{"d_model": 128, "lr_head": 0.0077, "steps": 3321}
Each number is 128 + 32 x the weight over its row's rms, rounded and kept within 0 to 255. Layers, rows and columns count from 0. Numbers have three digits each. The size before them is the row's rms in percent of the matrix's.

# layer 12 MLP up, 320x128, rms 0.209, rows 110-181, columns 0-63
099:136162108121109138097168105188116162060086151155126132174176122125176095161164125116156138093114148125142065153127089162079179092122139125094081121135178199128121113133120136137120150090203108
100:113200111185113127133217123122155095147116209154113115122121123118141119129171141128148072074154180096152063131153110090104125111093151162146111108166132173123113142104111135142106157174083133
101:122126113195118083140128092129079094127188099118106180149111110149130180196114125156155099092125166179125144144158094165125150146166087069087075143138148132134133137201123121161131088106113166
099:135147149167031117119125157149151132136087099100121145074145115134095097140092118185148103175104145136051120182125112140067109177146133123137173129158146134151114127083095106109067182151142155
106:222082141090067137119167118109129094114201191085108149138145165099128118159094173125092156094129201154084118095053141122151146106140119123111133128141141116130129103116126130100103099125151149
100:123160104094154085146114222101091120169087113153158141132135114103065127131149095168170124126140118127080172134133119118117099140056081069149167114117142114123086104199176109122127104098147148
098:133105075191083122110158159091133158086106137060204146148094132141163129097201108103136084155151109123117102184136190084091145077140132103123125109170166142118108141117132199135156089182092143
102:135150161067120112128088105164168157127129128098152108135141142213129199109129070099112089158188072120110131138095135108082147145162157137145161185129124133082106147112188151142142061132076107
092:087133122149132183105128152162093132152180116047136147085134155136193128118067139100140126157088159137147165107110120117055120127138152178096206173183089143146097081118102129101113183130134155
094:111132118138132142123057125153135207082164111195055142131132145115189137117126131159088076137125103137131120116107096152126127150110075086106173148081142114100184095095106080109115139069171129
105:167129121106175151129118150100098088156164074122188111100173102179109125116087094156133152098149099117111125102177097190128141156051107142104109066116133167159143106113085130165114105112080060
104:102107160096137146152140101082180175140091139228102095089131113122133133199112125156209109162085112181054170133183071149149119138129197132128137142123126153133120115134147136077122183117152132
099:119084094102112108152122128195094125079153115132120153096115118221083155123147091159141150158142123122121104126184120132140157123129084110120115171100159108154099119072152136167156157095116116
110:132083133124142158166079110161149124143173170153127142117180141071103161062130163075106127071088138098220106070153138153094078090152131144080143162067112155181132122083142143080090168090103165
098:110151113165108152136123096097177088144057104193068124115102093091142151117154203151129119127147162128137153080141114105101095151138160201161141168116085171141118140136149098157206103105133104
103:119097133148105132108088115130112072141128088120131115173155090134074159115115098082092059115079147188110121129162111151148149142158120085128099093137129145119142107127142073088143122194117206
095:090128119104093097126125102186184139139073114129081103128101072150119124117140160165075133144119053097173146121110095200175129144180077138085126138181151145144117128162158114115119103150080122
094:116139178159110105114157122155119124114091127198087156151070159119073106154102166165115138045141128128121183142071156173092168118116087148125122086155080098097152161142138167113141099090133193
101:103086112102111115129113142153150129192157137115093169157121071147073129115171151134146169226090157167114094144055070107120110178104100197113099100137058137142105147144112154112132113071104147
100:091093132129116149198177091140097170103139091127089105102178122156088145143117144102103134160144177171080125147138165142118155090127187136110079123183160182106139112212112202114123189114110131
090:112143153083166088155114100100070107205108132148102180122112164133133100130081098099174127180128140138073143171029084122145100156146137104100167151200144115124064159155127130133217196122120172
097:137097090156082128154047131079102106167163125100126111115104077103129129111115120105090139097101107144127118109139148148073087136182128115107126098059126097156107149124175178121081110117153070
094:146100088077150120121102113112100100130082196143158153138116059055168115132139127120065161163143096121104178094052153124130114106114184188117093155157133177157106107140156094139123088156082107
101:122110116150118146173101160158144158173100183169106140106099116190132093097132124099128120156193152182130150115112149127123073047158079068091149115121138200158178080074167059142059112151162185
105:152109036129134097126177154132163172143134098096130123151109128148159154154155140162037130117184107103164217135124159111145115097178116117096102151081181067120091150120105179145135064101124165
097:093126179132093154165157201127107194150137145121117077154141104207114071096087097116152100152167152141111148138074159141150118134171119106108153148157116160147034110134048164119154082135171104
094:149163096097125155099095129161145124144111108082115184137103147184168158086113074146134178076121094161056135174056142174134149075145170157086058127097137155100162147162135123138197098145146076
104:144107138098164117129123186158112175072115117079065117155115107121149115133106152098097203184106137132122156165104122108147133098203154143119123093194139119127129107129101126063154154150120140
100:077140079138133202146122094169141111085127214105124089138156127161151171097128134133149154152106134097132104127123105147102119145086118145120099166148088179157174110165051168188160153197190188
101:195047153065124097087148145130066110144093091090095105118121152089095152145106059146096113141118124147146158157139130169138088124077120082101051151134185157118145104147115120160098143106171138
095:183142182140116048156157179121106094088087144173101042096142148122185137152121096082126189181135129104117095098122132155106189121139118136102186138152055104110143131143162132182165103144133128
103:153085093147097192099084099107147149101179127114123190105095094098156110174177117158122113130097132159173169062153151119159096110096166100122110106168122161123121158070091089115119170108124168
104:115093141144163103175110151105170126155130140123155172089086067113142165126151128179143126129146126176147230198165159101160096137110128077114089139156133087171171138080144162140152101119142142
091:143133146075112093152144152131163142142060119121110140123109138158084132168047121144152106122173119100118140144147078080123124163057162171126185168144117152140149174149123081127108141107136069
099:130040169155152145133099169106139077180119158105100166164157123122097137163118177114103096077138148146142064102081177127164123115099114129132165155171080162102112080166127110081127084106115136
104:093189136078138149139138107146112127126107077110140105140112183166138121122209129119141149160122117095164163168078086177091121044132103210097099118101116137111109065132078161084127077086127077
099:167137158137178142138177092106162114098124057112096076177101072172103111146141126063133110097167104087100164172111082100108118088120135159098130119084061162130183155147137172129123070159182137
104:103137178067134066117155194111134109186136148096165074085172136157131147190085146128144132136141135110110136082107136142070180086077080132119119106118108155155204136137058119098116169106084167
104:125139111155142100119150125177115131162158134156145103112142132161157151092139119151104097158136142119125093112131184190094089121135094169178099129096169154079098133059181093125102093091204077
101:156151171104108148158151121180106146110065172117161149041140129067105117127109147100112128151169142108136154083108166112138144164188090131105076112120134101102116084168091148103076163103119160
090:149102137158131069155180097103128114147128080198184137128155134168158097072109071121124147104150140117138148128090105152094101151133142118166120106126125171058152105196069168105192158125228097
103:172100167145116140124113099125145070190104048121153090182111112148114087140153083135078082074150155119090080177098171123105116173103078086090131111132125090127179188046124131091116155105162096
095:154181142113164051114161113137097128131110167129105133130158091101135118157105117096133162156142205221126098184108114107182094069098112105151085167176117130105099129133112112110141153126104135
102:116090070088117143156129111135120149071142126124157161116055126126182156132098173085147156143134129092147111064061121164129135126138083081128111080123125105122073106123161138135075122122172111
102:152147161205112055132182158108148198115131077104124089175037117162083085161128135105126117159072118145123104088134096159156153125157098141115052139225089117031154136137170154118131122093163119
098:077124076154123132111153083148105150080134088127131108178193104144148146146130138106102152129142159102149068116180157121111111166149206079117098118126161135081119163099122141158167132139118223
098:136154134078179146158160145110121141152052146142050083096116167129121147142101160127154077169150087098095058114156098157139110082123152088116136116113135110139118118174117132113145135109118065
109:174182149107145136114128143133099092149127124128137145136052066173163145129128158101132077109111125116174079118107094060114153081110118144093165129135151102142135081142108164105178082076120159
116:116129166091114100110132130104077137090128156089123148134183146068104140136130101104130213070146116124100086146164132107112088099139229116181073102102150179150141074110130107070074117060139134
097:133149184093164136155170096073096103143168128174143160116160132127105091133163166150159178082127148142122131106197106112093145158112192111141107121088118097114188064124109165106108140120104110
096:088131119086151106154178145089119083117091104176129086081089166102164116139173111122176153142174167115145150101098113132143189169109161142088128085140149126097148124116115157141115155074104185
094:092120171156100158136120184145099171090139158112106141083116101119116113186126092093127085113106105079180228168072110162059094152089142160105077070138162083114162114149176144127108127122102081
106:163131116108195124177094120129193133106143163139152136101151124164081135125107218148143178132130107152118116108126173077168110116205107116097075163116109103112122149117180137146106150148103125
101:187135121145140164066091155112186202116170120145100162114094106088096158185130076069131132135091142068136118146101134156158088152181131117103106144163121130134125144142078127160113100087127168
101:133152173123108113118149129140134111170130088119084091101064142135171123079116074180014117118157110127114115184156098115208174132178219157142120098070157053124105139110106121167142094137104123
094:149135129129165138153073122116123114127141102113120119192080128130167126120209152110122141093178167104165144145145131087104167135143176142103079155094126137133119066107202132121082102136127127
106:076075165204126162137174100097188141091086161105190096141140112085131095138055164174133123148124149140131112173157140135156141112086104111133161197191139134174164120173103144105116103131122118
102:055123166166095150114136168125153079137066118111145108147140107137106165116139125144107098097105162146136159146132118123129131116142089110073184133136067058162141113067098132102049163081154147
102:148184143131135076175146096126153107108110114129137150107166125080168086149184119197155152101134103224107175132131084097113114092129134111122103149166144123122066153111148135092102087113123175
097:207096068156090154121206120137168119136115123161156164134142161114084107092077160110075185098142104161104165042125201111128136141107121078113142138168133115132052144156168101124080088054194161
092:162081119130128192077190115126092169134096085134133113164086080156174095201124174233115169146089156126117087101131108080136058106088154102104120145109152085150104143115140133141059126128088154
087:092144101155132129112143118128119107092114092139093148182162093149161246151157166132076136136143080189146168099085097117151128120110079077121129131107092147109126123083085143104192125136110148
095:069139127128121151108120179109142126162165136149174158146109149186170177138113121109135122116106134224159126160119097099109076130147104108138142121142091103096134123168088168124151060142182132
095:184174145130124063150135109114155143112184133148156121127115139138131051121180120139088100097159145066083092120160091110161146172184149155101114177158087173164142154105153080173152179124130101
098:131206163130184067057128102157160121154133101124187146078187134148115126134140114095103151118111134116112143159132088163106126132109094126178119125158214137152080122134101155122101108064104161
104:147062109162160079107146148177176151161109140199170173112127127173141132125113138125108066155150107125120140127154166109080070078165108189136116144164126141134122117144159121190089132107163146
104:156089141115141066143123185135093141116115118158089070116116119144094131129169125156086061101076075104090077104150144136159125138118141152154075120167123149097092123081111139102178141137093123
096:149119096102095151146095138099149157084134147074142145128152161090094189131155089143090104121157096122149145136155134074137128112183112150127130110116095085152118105111089154158151110077171156
101:037171115132194108125149163126107141180161036119120089156103134113126120182137155123110126079100142154140121140089135184099146114156160100099108147123118140125177145130130179069091098116161105
098:050139154161102096142130079124104138078099105122151121114153127164167090078118095183184126123156088201108085134136107122092106123122105077157151070077100139103135177118092114094103160148126096
099:085124148122137130131127091124116158197063140076159143091163122102145113116148123159058137095064128084137181153088142120079115157126121077111178183143149112118136113185129135117117124169131117
100:124167173110088167130075113103109138119115120102074135134188145080134122060168172201173146119131123155141201138139127090093091102161090119096148131118119132138158147092124161082148131125143149
# layer 12 MLP down (transposed), 320x128, rms 0.197, rows 110-180, columns 0-63
093:147195162166151108080176134106092135134106162111077134169172157112135116109159154139056124202148166099115087129096043078083169108129096157139167105109124139139133086097090128104150086156139123
101:084105131144119108168084114089114105144056104105166116131133133128067171102116176113102108142086138101106205172131092142142114150141128151065108132116168091166171128120079124102153066114138150
093:148105213139133125124134109208141114122126101156184093132105110088200106183151191163128162132101125138158129177108100120149119100139103135135125126098115105138108102144107168116099146106129144
099:162186094085121087149166159107100081111106085144099090154138094139106126148050131083132162118153084181152126171121169078087160156137121188110133139158142210117091119165161128130196116176121152
105:149105102102120134216115120152152140142119164124102117120126210090146151122127145141145113141114154113156118086150065056194156211134138144073147187129144138132151177112076121126153130207056139
104:177114164190142123109180090129139156140092106081119097149137130104117135206100126138095155123081147087101025060141158154180108179155075163147107095109113129108152141119139123159092092141142096
101:137141099121119117159116085118166128109149145181154159075102069157105098161111066143180092157154081127083137136150107086119153148107049176142178158149128117168115104108149090178105184138117121
098:126142123077169113154166091124110173107098139119070074146163145132130147147175073075170120112121158094134130168091095174123176154134132141168198136172081177111138164134116128157085145165080168
103:106100097054116126116166144141126138148090097113138137120073083134109106147149155139074087123158129176132022195111131123143131125137135110142144087120142100065128107125075155111101154092176135
094:124122132163172152111170122130131043065121100189148091147182137117215062122185119142086108109143116148168114098076163159139153129120123102117103193095140160110147113140138134150071096119175126
098:077129086180103082132144129114144153124092110123118094157142142102101116104160181127110131125107087123104125147146140057055118164115131075106098100120118189057097100123094123092162123149166146
105:182100104111157139200145148170094110109092096128135173126093129149140155170186108130122110146112153167088070108142157136169121143155126116166128150149164078177131170101147125120122128075129089
094:161150118122108091196145122115114129140111061133124090103144123115152102090151076105103155181122120084130120225116118125053138100151089127128178158082106150097132150143130130148087150093155115
104:129114174143118161188166108118118168078095104156122163106171174074126115104062124142125153127124107174095098167143113125116175137170062130122115131127157065117156153103089120168117113138136074
097:127112149093174057129129165106157144189161148141139130108129214153154193136168094157107129162129088067114127136148075167065129131073107151119152158171137159114126097089173139092083113103154106
096:100145164137109111129096094148144187152132085109121137152163098161135118150105152157172099155174188145103088052136086181053148149090112186165118134155099162110090148067160110142116128123178144
098:083122119121127145150128082121150077186122105120152148134117146099111179128155086111098164150158131107104107111152120118118103160162118174128132152096114063085100169079086060110142133125118136
091:085108120160091126143149141103121085085151134160094146114118154113077100087169156162091152166135134148110073091176117084161115112139181149104152166124150168140170132150107168080167118146124100
095:086135072095095131113131168147126188099135104191080139151097108068068135150123084116198130134103187114106164088190095113132168118165083142093096160137136135151157088114089134110097154145116070
097:156094056108138096115079140167109104085139104144076127120139134078138150135052133180155110127156067153193133055110083109150155058135140123155093151125089062126151139090079093137150164123109103
091:130105148108088091143081079157144077067134169088152124112137126145127148122112116187109155150141136147149159126154125154106190114132108110108126119146114096093123123096195128124150134137113117
094:145111131104156086102158106139157110110156112165149071108171141120167147124123148171113155154136131156152231109129086114147112145095148184085165114159160169105149165151128158194128126162038128
096:124172126106128139132091085121091158137126094113105174114097100127162129121133172129090091149191123134101121144121157085093125086173105149103087146107125161118137132123143163143201117122142144
103:126155153123141142103115085152140119131141134116153143154091164077108127184092171106076073106113112120109158157126184148131147130088103151176140086134103126104123178185148135092151127182152078
108:081120121140127168118161121137135146098120177149131141144141121106220126102139142115192118173098175097121089089146125142188155123169112107193095158065134207148134116123162133165114082171160139
098:180103115188088143135081133120119045071104167129093149139133120100078175090119138140118078137150152114039112137154166059130180126112133130087137119116147141105109121140078108127100177156119125
102:073147116131129130108115132162174161122122181166144067141102119170123107175069154145136112139147087122118156113149141098135209161187106132096104154164121074168091126106080132079140140189102158
104:145085156072183197116127157175124117107153099145093138058179177114137146110137106129078111145034135133091094158119107107138157135118132177064085076118139075113145120170135117177132095078125132
099:123084155104131118149143165126213129121130100151124197125111147116106119132111131113146169183131141106156250097117144142103125142142066139110098082096143139119131173136108181099139163129133174
097:136125103111116087129109160108201188135106223108170120124117095138123072155154093132150093125138122149168110117120123091116143115129137116147137131122131106121110133116181088106141158111174115
097:104088097096119143179136207154093108168124126075096130155102100165111121097158156209147159122109161180081116105091194157113163134148141166193084090106097142180171130109131135166117133121140074
103:119104110122126182151190106107102097151147143094134138146089096149165121156113101086133126058144143139161124132114109100129126143134160115110089179091139139155189110060134109109178171098146249
103:125138123180154084124094203182124157140134051157136162095097119110164159146199117156136093189124167090106022113121127148127110130162156137155110157176104106140123097125110105175114088085132125
089:097128143168115122131159123103157122119144074124104138095142076098058099144069132169062128105140090085126145170135155183105151135083140127160157098179143130160129131120175163104104110166087176
096:106119141075140137124110111130074123172110107106114097161080153122079112113158118122122191110093107134126074127142108146058208134143117028105142113103094111130071159116144134148050130149106165
104:108158214167197156126135148183158179140094193067104130066076135082160126110129151127166153168111122066122091102159097162092156125129159163146104120100114161177101148165132162127126113143169109
100:158111147181143133138036132131112184140147100154114127199175145158113109132147124164080131170118143118147111120134152143156159165119137113157134120106059138110087143112114121152065076087094104
098:114147148091140183124131140134088129133102118117143121141101105130112090078151144169153126106115066116118028106083171166121130093195119181072141118075166130123084059098180103116124171061146105
101:169167150098097123141148148080107129142094162198091133121130143143135137162144122144165119156165121147128059104130119211177124142085144094102143121158116142152062118121087222118136088129118100
098:142071180147133175152117148128136120122211131127168128159138099119154088174181103117129039124102101123130215172130140163132185119125137106089183156127160116144115091148165138134130110112137161
098:097113095082156090121153129108131139146117152174119139105156072186136110200169125143084134124132113091122188132135119103177088132139088121152090172172139110173081180138172130122137135106106171
096:149128166143145077125142165169092154136174156164115107122139178109071144121065157157101127137160066116165087187156084152157119118172187198126134175112174169156154134128130101129164121155153133
099:140122105128135153118166152128167183178151136109112150132120135078143182122131115107129103149121096161067106121149106126105157138141160094108085126095156149074183141087119178145120128202085076
099:125130097163097170103105132107132142107115108150095105143082063127105141088089133072097138103153162075073156108102078165127118171119148136143108123130107165079112104145089125097095109152100183
101:175117128127088146105114098140140122111157133144101148169116116049136104184105113101115172134103166153125159128176098186079142133121135229115053141120095136107142130138126146102115129162150063
101:197135124109087070157126149144110137057111116110089094204084160135108089150107141104134159137112112124131191152153124096126119133135152132107070168126133138129176138174186116166145176098093175
097:160113160171103095110161115104172115148166089138106153121106153133078196082124154094158071136188139103120100108133100096123120111147155158088125135111104136138090103101118102131183090136127126
103:140175131096048126117123147106174133101181086073168091095082105114066142116120110172101120114137105144081099082139178198070145124167103166116144155156138119100093151135039139095109132146069104
109:085159140140095108153108081118132118086180124145095093126210118113104091125093141130164097151075167126124148144139099073130200176124089118150073175141111113124049092084122102129158127113153129
099:132075137148084082138072177085121139184191152111121142139145113129111120117114094116175138174069127176158165097146101117121137148118120123108138144115116184102089118134117151171129102130137095
104:105159100159123134162208121118044112120142126112088117188121139119141201108128107143133087155131114122065032138085080127124032122165070190164166153196139113092130141104140110050112090124130114
096:136107101071095140108133138196136150073105115097143138114191148100139111112144119138127110163120150114109092059054165104118129115106155180140102078098135100130142133213107216106110119145127130
104:108147072126130127127152073108111124075080091079160133069099100140107175073139161181103092101165133141118138172121148110128116157149107102134102142101110107093127134147127103171145114143177083
104:102151125112121124176173128165114168136110126090154132133050110114120109149118116117166111128162118111125230072126134061104112166161106157117158184138116138094146171140095213148106091226111166
103:088079125084091132129149114150094108151128060125150097134135117138054132068153163146118132141113118150111149161111177117121092116122173082145062154149134117103168143192107141090120128093173186
096:166127149130159096131163187092149184157089147151144148185121141111113097130145132075100088085051153087146061126096040101158147159122131160174147073144103175133089115137142152134147119125087094
104:127105155165140146139127115198116087118113156143078137112122091150181085150158162150144102138124140119133182087174140108143097117146114135134157167121168162185131143147149109106183124126184099
103:116096161132170093149108115152119077069097134105156172135120092098153150167091157096130111138165180111111197109073156182146168119116112122118081107112103147179158173154125101124113095122141153
099:092154103159125169105105118114135138073092145195150148095176115159102114085142169135118137121119082157121192070117126046124167129148093119093155094153163153151127127152086154132062141115119120
097:105123176152135151162100096101132146197100122100115172072127125123073072184122137180140127140117105114112062160135203118105142143125144077126128119113153168146164219194109088118150177158142133
091:118108111083144140102119087105159122159132154093149115073151191055151165143152141147137166130097130137174187148130120141126148102182132129172192134063096096191095155135077093120219147117059156
092:116136162130182133119167140131134115081174122141109117148141105122138147160141074173121126125095137112188134189035144159111131142100083125060140214081185105163151156101120096140188146139134119
096:134111140141092143111093089086074118071128078119167070148097114153105104112129171138103123158102066114129104116142088180099147098146165189136130145118095139143148182055167161095181109154140140
093:099207126095115080114126147188125120111113095115105114142127145117160144112111085195153142133151116117115117091208142218148099145149127097077101157079127109169122161199159099107113176160097087
100:134121133089137090155167132114107121173080093061146162152197149145119055131156122124118128063137144155089176085149151154115195136134169144084148101156171029118162122132113124111074111160151097
108:139146102156168121094123151133148129121099122079121118142150132158175136111148170148109146069137132099150100186155131097131105161121158128123070085174111078149149201159131150115148124070115124
105:150157175109119131217141129107170112155161134088104112114134116146139105175143170091113123133123127152076177123125096073074124146090062141112122138091189162166087179111145141048117178087162114
096:142110090150123140120118104121141052130109106149172116152118133191184101121125143106137150101119127093124255145121074116161142092106119161195156115102133189126096115138108114062129088137103072
099:112134117152140142089071115134134109111131107138125093137131088156103104039121160097130136058136162100084088118130137083164052150090096154116163156146143104123136185112152146146142084098152166
097:176127116161129104162095125140121131185137075116118147081176091106085192151126087096156156143087104144088109092165048114148097154136162149112059108150108157142111134149165103093183120145116126
096:144101146121118079107122146092157145159144163147179094131063130140073144148090153149160095131102154056107083127171106147140181083190115137072163080107114092154185152121112082103077116096132138
# layer 12 MLP gate, 320x128, rms 0.204, rows 111-181, columns 0-63
097:145113047121177151129175186155101147143125169126134128149158166118095117129126156113103139110084171106118114067156105132110108107147136158128112136167130126057120074170111134104154186159099089
097:128148164133043123152137069154113092184131090143132114119117115099095107123151193168116136115136106173101129110184156133119179110157168115149115155155155103129174165058076134141165179095139162
100:165148137142198129093081090178138106150111075129166135099139222090111176137124092140116158113149101142150142085126162148081171143088147106159125156114157109147074067084154132137134105125131098
106:123084063115105089120140139154088148127152136167142145107121170150150108111070163061079142154176093131150125131145135141122091144135147173137108076089204109143162123128169116104163100113091121
097:140117078163119149127194109135121138134125143145106066096139138143138212101112158050167122133143139137092172111210095124131135122144134140125173182138109153185087158092079155130121142156156119
094:098123128084122196091084139172157132114158115174107065165136115130142150143110178130124111098163129097137121032110077156129144108165123124134173175119152125119161042115173147137176141087134127
101:104146134176098147089125126199195149128137090137104146076174127106092139137192114178139128094075086111104123133149121137130189105224097136141096111134182117177097125160133132099175173135111133
095:156131168100131140087121135070156115110154089144127091131150155102055155115106070087103094109166114181119196163182119099124093124152155090137129079083134098099111137093146174150202104132087118
096:111082116172065205109062161097148162089152060164180131143114179130069121095176141132100153072093071076162140125164131164104061167124164144115149108071123075116177116143072133118138129071132125
095:100130129119118117117124085167140135111173080169170134118114148121159123111136139129135110085129136152152084179121118123221110099152133155215092131048108132135103065154115135110067124128089168
102:132140106132125135182100132178152112156172079174194106097118088165128118165147178109113112111074179104128138149159192130107111142095141114089165101197159095197110127141102133138101138137116112
098:112127142094101172118179075138148128095130154122127164115109094110166140149092144067096095112176121109131135082133129160147192111109125142099055124131139140109112165115107092132165146097131131
107:052085090161116090121172116129145138147126100116109095182175146126171098095135149150095136151111161160139127161185080114124097147133123176112117084117147159122182111092119096189189141141100087
101:126133091145116023180124139184115131161134125137130218129159139159117147172064129105203100158122130143155171161156229138127097177139098158153112135149092107109104079155107123118133144099141123
105:111125127083103162147089087144097136125173129125160184113071143171083077125124149110160193097121207158114145149128122178181088130181116124110168115059069159144094146127114097133158092135112047
088:117207121163138113093142153099066115101128100129134108144125131139111120158169107063150109130173157153140053131175121158152182081153184072119111168123162088119155189135156144172139105076133116
097:169127154115134110127172099115125104100141167103095144164129096097144160184117154094159188147103070104137114132149119092172182164165108120112147126124121083100183119125125116114095134179070143
104:100115079105149180092161121119103108154112109058074177135128100148084147136080122103121181119165128185078122102150117111128099126138113154120111162085106163149159075095126118109075115132177111
089:160169113049133081152137188073174066122121189135131163123104138162096087199168182144129129124172093139166082139157074102161156171140144146186136089098119096126111099078123068145106115168130094
097:179156141143137112127099062097143135137190097100092087114153148123092121118148102170139131142126122138153147122185066144066147167151172115150156043122089186144139119128115158175127132102143078
098:081102131119140133164096123097082159135173147132115158138130154217128176197169125089151130123108134138128095105145054136159102107138113135154117156129120114142078210131096122143153155101084155
094:099192111159141139150139131122197106095148136141112155163153190216140103133129151057128070174177085152163165098141115094136161118133138083172126126176111130152137118102058096166121175098149120
100:141104124124096149103095140100111125128122148132114130140157130095131056126100088142106137164036121121078159115125153084130054167107110066170126122152151082100061068084142183157127103126162061
108:119117082170141152124160139195136121076139134128164071124114158176139091134124119127093136097142127122134192096180042113122075106095164116212082145086191166180124137110163159149139068107146137
097:155147059122170121101153104121133149160187103119137145131087115119127176150143155092128108107131108103117095133116134073109150063189177127108108181158203139128177138195124136098147093145111147
104:076107112156133134156092056148138133092141164149123103140125094150069093150174177121107071164119091134075134137123088124118098145122117065093149117103197146122120136045141165148139072164085162
101:191111092150169124085110135169085123118101123126154188079107170165111097160121056165106147131080086159119105193178157062109170188165142126155142115115154136163144137081151131143177116161082141
099:136069112100094146153134140171130157091107080129119104109115122110161140139165156122091088127157162128136141109086161110173137130108117113164116140128138130152084127133125109190113226089122108
105:122148091040097154126139157131120117094118137148152158087109089136100074126100147155120197148159121137141171147146127100122103111105139108035145122145134113215072083150155130090140122132127139
096:104136098102149157071158067146112083106119140057117138128175109121173112044135135105157104145158107122102092104102148166135124120089144153086100126139171093157085130103096152162100082064156124
098:122108126170147116090118090148150156096106159125124121139154143077190123081064149128148157107108067122106108076126053113166153110111129143172176141133087111135101070122191172198133123158089124
106:139064067143146158151180071168135102143086135161136111182083120157160178101186116138088117125081114131139190145155111160124072095122164126116157076123155096112078144130090173113113090134129070
086:132152131073103119128120127169134162158155097126117134139119109194131167159134117190149096159154140110143106144166096072105057123069154122138125167079123122090168123062098111031145148149094093
100:131090116126104147106114148132169127169175138143121118113108105101156111085146178143140191111099136152114127160138077132216122205182101132115092108144210151105164191175151141155136102118063186
097:090121167149134191148087079076066123145119162160090159142198105102131110118142127078140122165144107073102167191181110158122175145097129148132178133102126114161162126157149065120120127160065191
097:071105118195165108136103149131197076134078154134159119131157132148140083116100135126152101085097124149095161190085111131081149161094140093125123123160140065089103133121151118128109071127171116
105:098159131157121140111131107159106147109176098071109078166052143097088198159129116083087113158105131114161179153214190100176121139075064132198129100139097123191140132131109107133138141133136095
096:101131117174142105151130183181105152192159086086148158078178192143162172219091085124141062122153175105102057114117128128120065184159138139184157128111139167118127140142145139203111079068167106
102:092100125171147119139110098127179207165171177139122085156125120089124114101203101103156123130173129134136075168144117116129191110104140119105115123116120122105110169094167144165168134114072112
093:137151151122115123164093150191143126155157151195190145102109167109099134160146187125107181173134102080118105125157146165076107111152164186114184185133146135102112116113155100126097142153078141
095:123076122142104159176073152154167155129149121080143190100137173196185175152117110175160178098134114089191073117165107166090122127136155152118164150111123119103159057144122108144127111119139170
101:116095131108109113104091133192141105100196128152076090142126111050156114112086154124120129074101130109153151091174095155096118098197106109152143143090128121122156088132133107148133104113108141
097:175159115135094123099148079134110149114124124083157201133116135092165126146121126177107065131122126128143149158140139147105124112107089142112114144093151138142119074150119105175126135168127115
105:128151120156053106075093198108082139127162140132092113122109164126111091144136132118140111124121175112107137123152150108137194136093181126185148102116169101139063160103132110137106149139148131
097:156103146113189082169167092159101128099115137096173139147109174104150109156110119080152146120104124100125167114127081139105100146165112115144073170099123140118152172153059134142125161099057079
096:135108102160167106152087110139113131118141177090140104136151168103098106155086167061110137088123155157128096119110134071181082148102140144098168102154097148124073178124162090115098068142128160
105:120128087136094112202129139152155205063125145110122156129160173127179089179136114115121110148136132154177131167092106129137148100139073153091131176154163150077113143126094093158073159143133077
109:192161064041161105142161115142187107169118137108139156142088107165131174155186127093157065153135143144160156167140107100116128118141164119124149123146126152167143167110084147105163080068117124
100:100136114168119121152133134096183120108168167097099157174114126193100131121108120130139092157135057123122084187086141162143122157132115062093162084123121101128178154183114116094117110105177093
105:067135112109146091098198203174107126148093147171124154094132148170157135145167154151092098109173106148118084112162148172135185135114099084127102098087151095122086134105151119153172185098053120
093:153134110144139127148124075140167094130156107127084182132159146109162131087151178130148119140104114191203108116123132124098170103113123069156061171146104096118141144112161174083064117134118111
097:122184138096125228173031146124123099113151137128125083150114122120136115159105138125120085136168122115126084121110170112098117144160065105135209109143135078106164131146088195090119128155175138
100:197122170172154093095141171159190115122173175121148138131157086118159083141130150127083136132103148101122134175102117116147114166077114144152151104145132129115093154102107137123163118143114117
107:115125114111086107076101166129161115144181171074171121176150157113154115159177137109105108164138109121048124125108138048130144126120164162155119154152121145113155085128081208177183138094165077
095:111080134139160133142167124129086089080104128169114145153157135145116106140164133136098183103112134157095108120168096192106148187135121118116125109152103095150118092146135106164134148068111097
104:145127128154176135099171101122132123089107117113122155100142130164166105098184084142103124148175083128155196117160123141122139123068108071101107167106105073233124082167108111107091088126126093
098:120107108133136110130111154182189100100167064096137133155098110074146119151133107082124088093139124140072109137167107150117127125075148120125159141180179166142131143148055115078113135120136106
103:107081101147106152159090132120153114153151089113105121096126115153101108107092150061122161156138139111126074156175115123210098135075144105154159157154172086141120077081166159176121194166129059
099:132189138134139098148140199111161073175101159091176039105118149116146127123124122111166165119125159120161151173121129126107152086091173068127114127128107131089122104127183163158162156174151175
092:115157134107124044166157039163157132121132105142149110118145091086162123088106053069092148118131170148122170138158123182079092114182113188184141138141097191141163072075101210142147105141123135
092:109125153142148168106094106146141109105139141122100178117122064143136191141109194120107147118174123206149103115122122136106125102118161148139107105122154163086069121130123181084164199062163166
093:067086165140136101131119115126120078138135097066145149169099208132156210130055133101128084131107134103119157105112096085155060131158100037157112082148105167070134114123094102115094135134161160
101:161108125109160127126118110141159114132121135147189141132182117103127155145065149115154151132128103167102059147108142146147120132187122108125102153114171071170119109112113130146073113145072135
100:193095135106139179143149109206090094154146119142103114222141212090160182147111087084180150099095154153125146112149150084110129152093111105109120135185095093107132142148103094057169155121122094
106:137099196135175089141150102121128113145165154159115084071152134120125121139104119140146088132133159123068150101122136104183110183108079145111148152104146142114102144088151075087133137121149095
098:073121158079118172087128159139087068174174150177129131146136134168167080096107125143157064133145119132120108105167126126135144146116118210177162099114157115168161084080144155112101161114110097
092:080114102122161111091118172185128102141149101191160107111096147070087124150125139078151107116041209182115090116084101158103109096148151083107121099205109144081124128072081138123132086095144090
105:151103134100108141178084084090141147110120118105140135095141120134094128191093103150106157145126147186109137115138112112170139126148077115106129120148057129126124151177165171134141120122182159
103:085168112170136149145158150136173079117182154096151142116085121141128106182163118096115159082066102119157123179085140148175079101163124130102141113112153159192152127170071085157093181153083129
096:153021135123173140119161095133111096114089174118080129148113174131091107118137164155063123147089199102106156126127158082147100147117109108093168139120153119140140088098063162143142145129147124
095:152157110164138081164107152115178096146127180141196101135102158179134102126121128053155148129064180142118134192134153122079154141089165149058121207091186123149112136095081112131127104117155107